python train.py --n_layer=8 --d_model=768 --activation="gelu" --norm="layernorm" --rope_base=10000.0 --beta1=0.95 --grad_clip=0.5 --decay_fraction=0.862 --final_lr_fraction=0.0 --batch_tokens=131072 --steps=4584
Each number is 128 + 24 x the weight over its row's rms, rounded and kept within 0 to 255. Layers, rows and columns count from 0. The size above them is the row's rms in percent of the matrix's.

# layer 4 MLP up, 3072x768, rms 0.086, rows 2798-2822, columns 384-447
size [ 96  98 107  95  96 105  96  95  95  95 116 100 105  98 103 102  95 108  98 102  95 101  98  99  98]
[[124 130 169  91 105 105 128 165 107 120  90 116 100 132  89 121 121 122 126 158 113 140 119 134 103 108 158 111 133 138 152 139 116 133  96 134  67 118 121  97 163 139 139 125 110 109 164 159 143 143 131 187 130 143 171  99 121 109 165 101 101  87 124 122]
 [188 148 103  90 131 124 109 117 124 155 113 113 113 172 134 126 117 135 149 145 152 159 129 143 109 138 143 127 107 163 134 132 143 113 122 134 110 118 103 132 112 114 105 115 132 154 146 116 148 136 128 112 158  99 148 129 156 172 113 147 119 103  99 140]
 [129 119 133 139 146 143  94 100 136 128 119 148  96 131 137 119  83 146  84 113  90  73 106  83 152 125 115 110 139 123 115 154 109 123 120 145 115 142 139 140 109 107 109  90 149 104 107 123 131 155 110 157 119 166 132 150 129 138 143 167 170  76  99 157]
 [ 98 106 159 106  91 142 158 185 152 129 107 120 166 102 149 123 135 125 174 151 101 134 120  91 143 182 148  95  91 163 103 118 106 103 117 124 126 152 151 148 116 162 114 151  92 148 113  72 138  80 121 102 140 128 167 144 126 112 124 138 137 124 112 129]
 [125 147  85 111 122 139 139 139 122  83 119 133 120 156 134 117  91 165 121  76 164 100  79 138 167 151 124 163  95 144 139 164 136 133 134 111 150 118 139 133 150 112  86 141 108 133 110 135  90  79 172 122 121 125 126  83 168 142 158 132 148 173 153 130]
 [150 131  99 145 111 127 114 132  99 144 152 154 128 157 138 116 127 138 150 129 147 147  94  46 126 101 111 106 161 116  91 122 136 104 114 155 154 131 140 101  80 142  91  77 110 110 131 155 122 139 105 107  91 135 133 159 105 103 161 104 127 146 133 102]
 [138 110 147 127 126 182  98 147  70 124 160  98 144 169 109  87 183 110 134 140 128 137 111 105 124 131 135 143 116 130 135  79 127 130 128 118 160 107 137  97 111 132 115 164 145 136 173 166 164 124 110  63 128 145 128 133 129 123 130 118 128 101  78  95]
 [113 147 117 109  85 124 102 114 124 106 128  76 130  94 101 101 111 129 158  97 168 121 141 103  95 138  77 146 120 151 103 122 105 143  82 115 173 115 113 134 136 114 130 108 135 107 125 142 158 143 141 157 117 150 113 111 124  94 139 166  90 134 136 123]
 [107 121 154 153 139 130 138 160 124  91 109 136 157 170 107 110 172 116 145 140 163 116 145  76 146 128 158 136 110 136  92 122 102 162 103 153  69 106 136 151 130 174 142 148 129 125 127 112 149 160 127 154 160 108 105  79 158 161 169 109 121 109 117 107]
 [142 146 106 125 115 124 144 170  85 165 151 125 126 149 138 113 123 134 127 100 116 113 149 146 130  97 123  97 127 135 138 129 118 111 104 133 132 123 141 121 121  90 143 143 132 174 163 117 130 185 148 160 106  99 113 107 117 126  92 164 107 138 151 138]
 [124 130 120 150 115 122 105 100 118 151 156 144 131 112 102 127 139 102 123 150 148 113 110 113  83 142  64 135 181 140 112 158 101 130 139 155 100 102 129 112  97 156 128 110 154 115 150  86 137 135  77 131 154 157 100 121 114 131 101  94 113 141 141 131]
 [110 150 131 127  87 127 119 131 127 123 132 146 136  93 152  95 129 153  90 108 113  93 142  79 116  95  92 123 163 103 122 128 161 109 123 125 119 138  64 117 182  85 106 172 121 124 118 111 101 119 102 154 110 143 161 149 142 159 109 101 154 123 136 128]
 [161 115 142 141 113 122 167 137 143 123 135 154 134 100  48 161 121 117 172 105 100  78 100 141 152 197 114 108 151 127 108 104 129 113 152 105 136 132 136 109 131 116 110 140 150 119 137 105  84 141 118 184 129 124 127 130 155 114 111 133 110 152  93 130]
 [130  85 133 152  97  95 155 123 147 126 108 156  81  99 140 142 115 130 142  93 131 114 130 113 141 101 147 138 106 114 164 167 138 116 133 120 137 102 141 111 143 121 107 111 126 115  92 145 134 131 132  90 129 128 110 127 108 105 107 131 107  93 104 136]
 [137 145 146  97 141 142 109 125  96 106 153 149 110 131 129 111 128 179 131 175 118 130 161 124 161 126 156 101 158 157 116 118 115 112 144 169 148 133 137 178 115 127 136 127 116 119 127 148 138 197 115 101  82 137 117 140 125 147 123 142 128 162 105  92]
 [ 91 105 124  91 163 112 138 156 136 163 129 137 162 109 154 147 137 116 135 115 146 138 130 134 177 128 129 129 122 116 140 113 118 167 135  97  90  97 111 137 149 114 120 104 146 143 141  75 146 115 171 106 196 155 121 110 134 119 142 127 112 122 146 177]
 [143 143  89 114 144 148 134 110 150  96 130 120 186 133 122 148 127 148 110 166 148 145  84 121 123 162 124 115 133 125 104 151  92 128  90 129 137  92 112 149 142 134 112 132 146 107 117 110 156 135 104 108 121 141  96 118 142 123 132 159 114 140 106 118]
 [133 134 144 154 146 126 153 120 156 105 113 157 133 131 154 110 138 131 138 118 155 123  76 127 135 133 146 130 150 130 124 137 166 122 138  98 135  96 103 145 115 123 123 124 180 157 142  83 110 138 150 166 157 165 147 148  94 134 114 141 142 138 156 112]
 [ 88 137 158 115 120 105 159  65 148 128 141 132 159 161  68 123 140 125 151 124 128 180 159 173 151 140 104 142 135 135 117 154  99 129  88 154 132 120 154 169 141 138 160 140 120 136 104 104 125 132 107 126 161 102 115  98 126 156 145 140 124 116 169 147]
 [120 139 130 114 145 119 107 110 118 158 140 138 112 134  88 152 133 115 161 103 127 157 180 136 120 123 113 120 149 105 150 101 159 101 127 194 104  71 179 128 147 102 148 162 141 116 162  99 161 110 151  99 138 121  86  84 145 144 161 179 192 116 142 125]
 [103 130  81 157 139 152 109 162 121 171 115 147 107 147 151 121  99 125 131 121 141 128 164 107 201 138  96 113  94 142 121 183 172 172  89 129 105 123 107 157 148  86 117 136 136 130 128 137 118 164 136 137 145 149 188 124 113 155  94 142  96  98 124 143]
 [111 122 172  58 134 152 136 111 134 154 176 148 146 159 125  85 114 161 152 129 131  91  93  65 145 132 116 145 156 152 104 148 115 142 137 144 114 184 174 154 149  99 151 139 137 110 129 149 162 138 106 127 108 105 100 104 143  77 155 140 165 131 117  91]
 [121 127 107 184 148 126 102  95 138 107 186  87  87 122  95 102 129 102 108 100 145 131 150 148  61 115 137 145 143 132 142 138 149 117 121 154 135 130 143 129 167 130 127 135 116 103  72 119 135 131 148 127 151 154 148 126 120 109 164 109 143 132 115 163]
 [132  98  96 110  98 159 114 176 153 103 187  81 104 167 119 100 121 107 152 116  92 115 107 143 119 147 136 132 139 121 138 140  94 124 151 109 163 127  86 148 161 117 143 122 132 159 122 184 129 138 127 169 115 136 129 115 151 166 100 106 122 120 138  96]
 [160 133 135 115 126  95 126  90 120  93 157 163 132 112 120 127 124 126 141 122  98 125  75 158 142 134  83 110 143 169 134  98 105 145 125 116  92 107 114 137 147 124 160 162 102 158 136 115 111 135 143 107  94 102 119  98 118 128 152 108 143 119 156 162]]
# layer 4 MLP down (transposed), 3072x768, rms 0.0456, rows 2798-2821, columns 384-447
size [ 93  95 112  93  94 106  92  94 102  97 132 101 103  94  97 111  96 104 100 101  95 100  95 101]
[[150 116 111 114 116 115 149 142 154 171  94 140 135 109 154 147 169 140 109 170 113 150 166 113 117 124 120 152 129 112  89 140  97 136 162 112 160  76 160 153 125 135 108 139 133 130 141  93 128 125 103  91  80 122 114 128 154 102 127 145  87 138 146 100]
 [150 145 113 137 124 105 163 162 132 120 155 153 139  83 159 125 130 165 133 131 123 118 148 119 135 101 117  81  74 125 129 158 138 127 108 161  55 155 117  93 126 135 123  89 126 118 109  91 116 100 111 116 179 117 107 133 131 133 130 130 112  85 116 146]
 [111 106 129 156 106  78 133 133 163 142  86 149  87 102 123 127 110 154 157 112 128 127 132 132 161 131 142 119 170 112 112 134 146 154 113 130 145 186 120 136 172 114  78 135 122 115  93 131 159 147 113 149 114 117 169 130 148 120 103 121 121 123 162 138]
 [130  98 114 128 154 128 135 120 130 100 137 111  99  77 125 136 116 144 140 150 123 138 129 140 130 115 126 123 151 114 135 112 131 128 120 153 129 103 117 118 143 113 125 135 142 140 123 130 159 110 134  90  89 101  75 115 136 131 142 116 147 120 112 110]
 [149 112 171 133 172 107 115 140 142 129 139 143 182  92 128 105  96 129 116 152 130 141 119 124 106 139 127 145 152 135 131 129 131 127 125 157 108 128 118 159 140 138 121 136 134 124  94 126 117 107  88 162 187 110 161 149 139 133 143 148 163 113 139 132]
 [172 111 162  94 128 110 104 142 116 141 112 155 143 131 115 118 113 152 159 123 122 137  91 177 125 156  93 161 143 166 107 135 132  69 141 127 107 102 118 146 151 206 140 118  95 109 124 140  72 146 138  88  83 152 142 118  88 129 139 152 159 123 141 155]
 [106 141 171 117 130 110 163 143 152 182 105 123 135  98 137 135  98 158 143 124 139 111 106 143 132 147 135  76 145 125 124 153 139 141 127 140 168 114 128 163 151  89  82 131 109 118 148 112 120 154 127 148 129 102  88  90 149 141 138 120 126 154 161 147]
 [127 116 166 190 111 145 208 139 143 154  74 165 141 136 122 120 140 165 149 135 154 142 117  93 149 146 119 106 157 155 115 102 162 144 182 156 103 147  97 132  79 181 101 157 128 122 137  93 136 116 124  98 116  99 136 112 128 149  94 133 135 132  84 103]
 [183 130 148 120 108 113 151 121 124  97 146 148  91 101 123 142 121 122 107 112  65  99 122 156 151 115 147 131 114 141 144 135 126 130 165 183 143 124 138 103 108 132 151 109 122 155 116 127 104 119 128 138 153 158 157 107 123  98 124 135 109 196 128 127]
 [139 111 133 140  94 139 158 140 151 119 115  99 105 158 138 102 129 102 124 139 109 133 124 148 147 135 136 155  83 123 156 105 121 138 115 111 185 166 146 144 141 136 126  62 108 131 150 128 147 114 152 137 133 107 140 163 137 103 156 181 129  74 128 138]
 [167 149 121 142 111  92 104  52 133  99 159 120 144 124 125 165 100 133 143 183 147 143 144 124 127 100 145 140 153 131 116 149 157 119 126 134 166 137 129 179 123 150 157 121  78 104 117  81 130 150  76 126 110 166 128 102 153 124 129 123 106  99 103 106]
 [105 116 109 140 133 155 138 129 130 112 121  79 132 150  90 130 121 145 140 126 124  97 143 129 136 143 176 157 127 128 128 116 118  99  96  77  86 128 138 111 101 133 100 164  98  85 128 119 154 115 115 113 156 177 108 128  99  91 134 167 121  88  49 119]
 [131 154 112 124  73 124 114 113 130 136 165 147 130 161 135 151 157 110 124 151 150 118 100 157  98 131 108 120 114 126 164 144 134  72  99  86 116 137 141 138 144 103 166 143 165 106 125 127  76 142 137 130 127 153 157 144 122 152 150 122 121  96 118 108]
 [ 90 131 160 112 119 124 118 129  85 112 123 164 146 118 156 116 158 114 126 141 139 143 131 161 101 141 111  65  92 147 112 129 119 131 116 116  94 131 135 156 148 111 123 139 130 115 122 137 127 149 122 137 101 145 165 113 178 120 142 129 102 141 158  84]
 [116 112 132  66 131 145 128 183 105  95 118  91 130 120  96 135 112 115 115  91 115 101 100  84 131  94 109 109  83 144 122 142 117 147 163 115  83 155 184  93 124 140 123  84 132 170 133  89 137 151  94 120 121 156 120  83 116 137 148 143 179 164 119 130]
 [ 79 131 142  94 154  62 126 136 140 128 162 115 161 121 146 155 132 178 154 168 167 158 156 143 139  90 114 156 116 136 172 113 111 140 117 129 119 103 139 144 138 138  79  99  85 132 142 121 116 141 152 141 176 187 160 122 153 153 154 112  83 114 145 112]
 [119 131 154 152 130  97 171 132 112 147 133 117 108 128 163 106 120 133 129 139 112 161 138 131 159 157 131 164 113 125  89 119 139  73 109 129  88 109 147 112 109 130 138 110 163 136 110 105 138 147 173 126 103 127 140 148 118 107  91 120 100 117  98 129]
 [ 84 125 113 110 102  89 102 104 160 168 183 148 123 117 102 108 138 145 117 145 121 125 170 105 158 130 111 113 132 115 156  99 116  95 129 138 105 123 142 159 181 148 161 116 100 127 140 114 123 146 145 127 173 121 132 118 149 101 164 123 122 114 108 148]
 [129 106 145  83  74 132 123  93 132  99 149 129 134  99 162 137 106 125 143 165 168 126 112 129 147  69  79 129 104 104 148 153  99 154 154 123  81  86 116  87 157 167 111 125 141  81 138  88  90 153 103 137 128 121 158 140 124 111 103 145 134 150 113 137]
 [ 99 111 125 122  67 164 168 152 124 123 117 132 102 160 101 139 106 106 125 133 172  85 140 109 130  50  96 148 108 104 117 127 161 136 140 146 131 166 119 168 144 142 121 131 152 155 140 159 158 140 149 113 120 114 134 181 117  96  74 143 130  99 119 107]
 [ 64 138 149 124 122 123 131 141 150 127  94 132 137 113 144 130 182 159 140 132 131 132 113 131 151 136 125 152  84 145 119 144 134 147 171 217 116  93 126 152 111 113 129 137 134  91 129 175 150 130 143 125  92 123 154 143 118 106 122 133 143 146 122 169]
 [115 116 135 134 169 116 119 134 145 145 130 114  82 125 143 149 132  95 132 107 148 100 118 201 126 152 115 144 140 126 121 139 151 157  98 143 116 144 143  95 108 137  98 121 158 139 130 113 137 139 101 137 112  78 110 142 129 115 127 101 121  99 144 142]
 [141 134 139 135 142 121 129 128 138  97 100 173 139 127 145 136 128 121  74 110 108 131 178 136 124 134 113  88  91 129 122 116 128 144  94 113 114 159 123 136 160 109 162 120 150 121 180 138 115 128 122 111 150 106 115 121 147 146 156 144 125 131 155 123]
 [134 150 116 133 145 121 130 149 138 160 116 156 102 119 109 135 115  93 114 135 147 108 142 125 108 138 115 128 125 117 114 117 103 171 185 132 125 157 125 101 128 167 134 140 135 118 109 100 123 111 117 118 172 160 110 132 172 149 133 145 137 146 119 180]]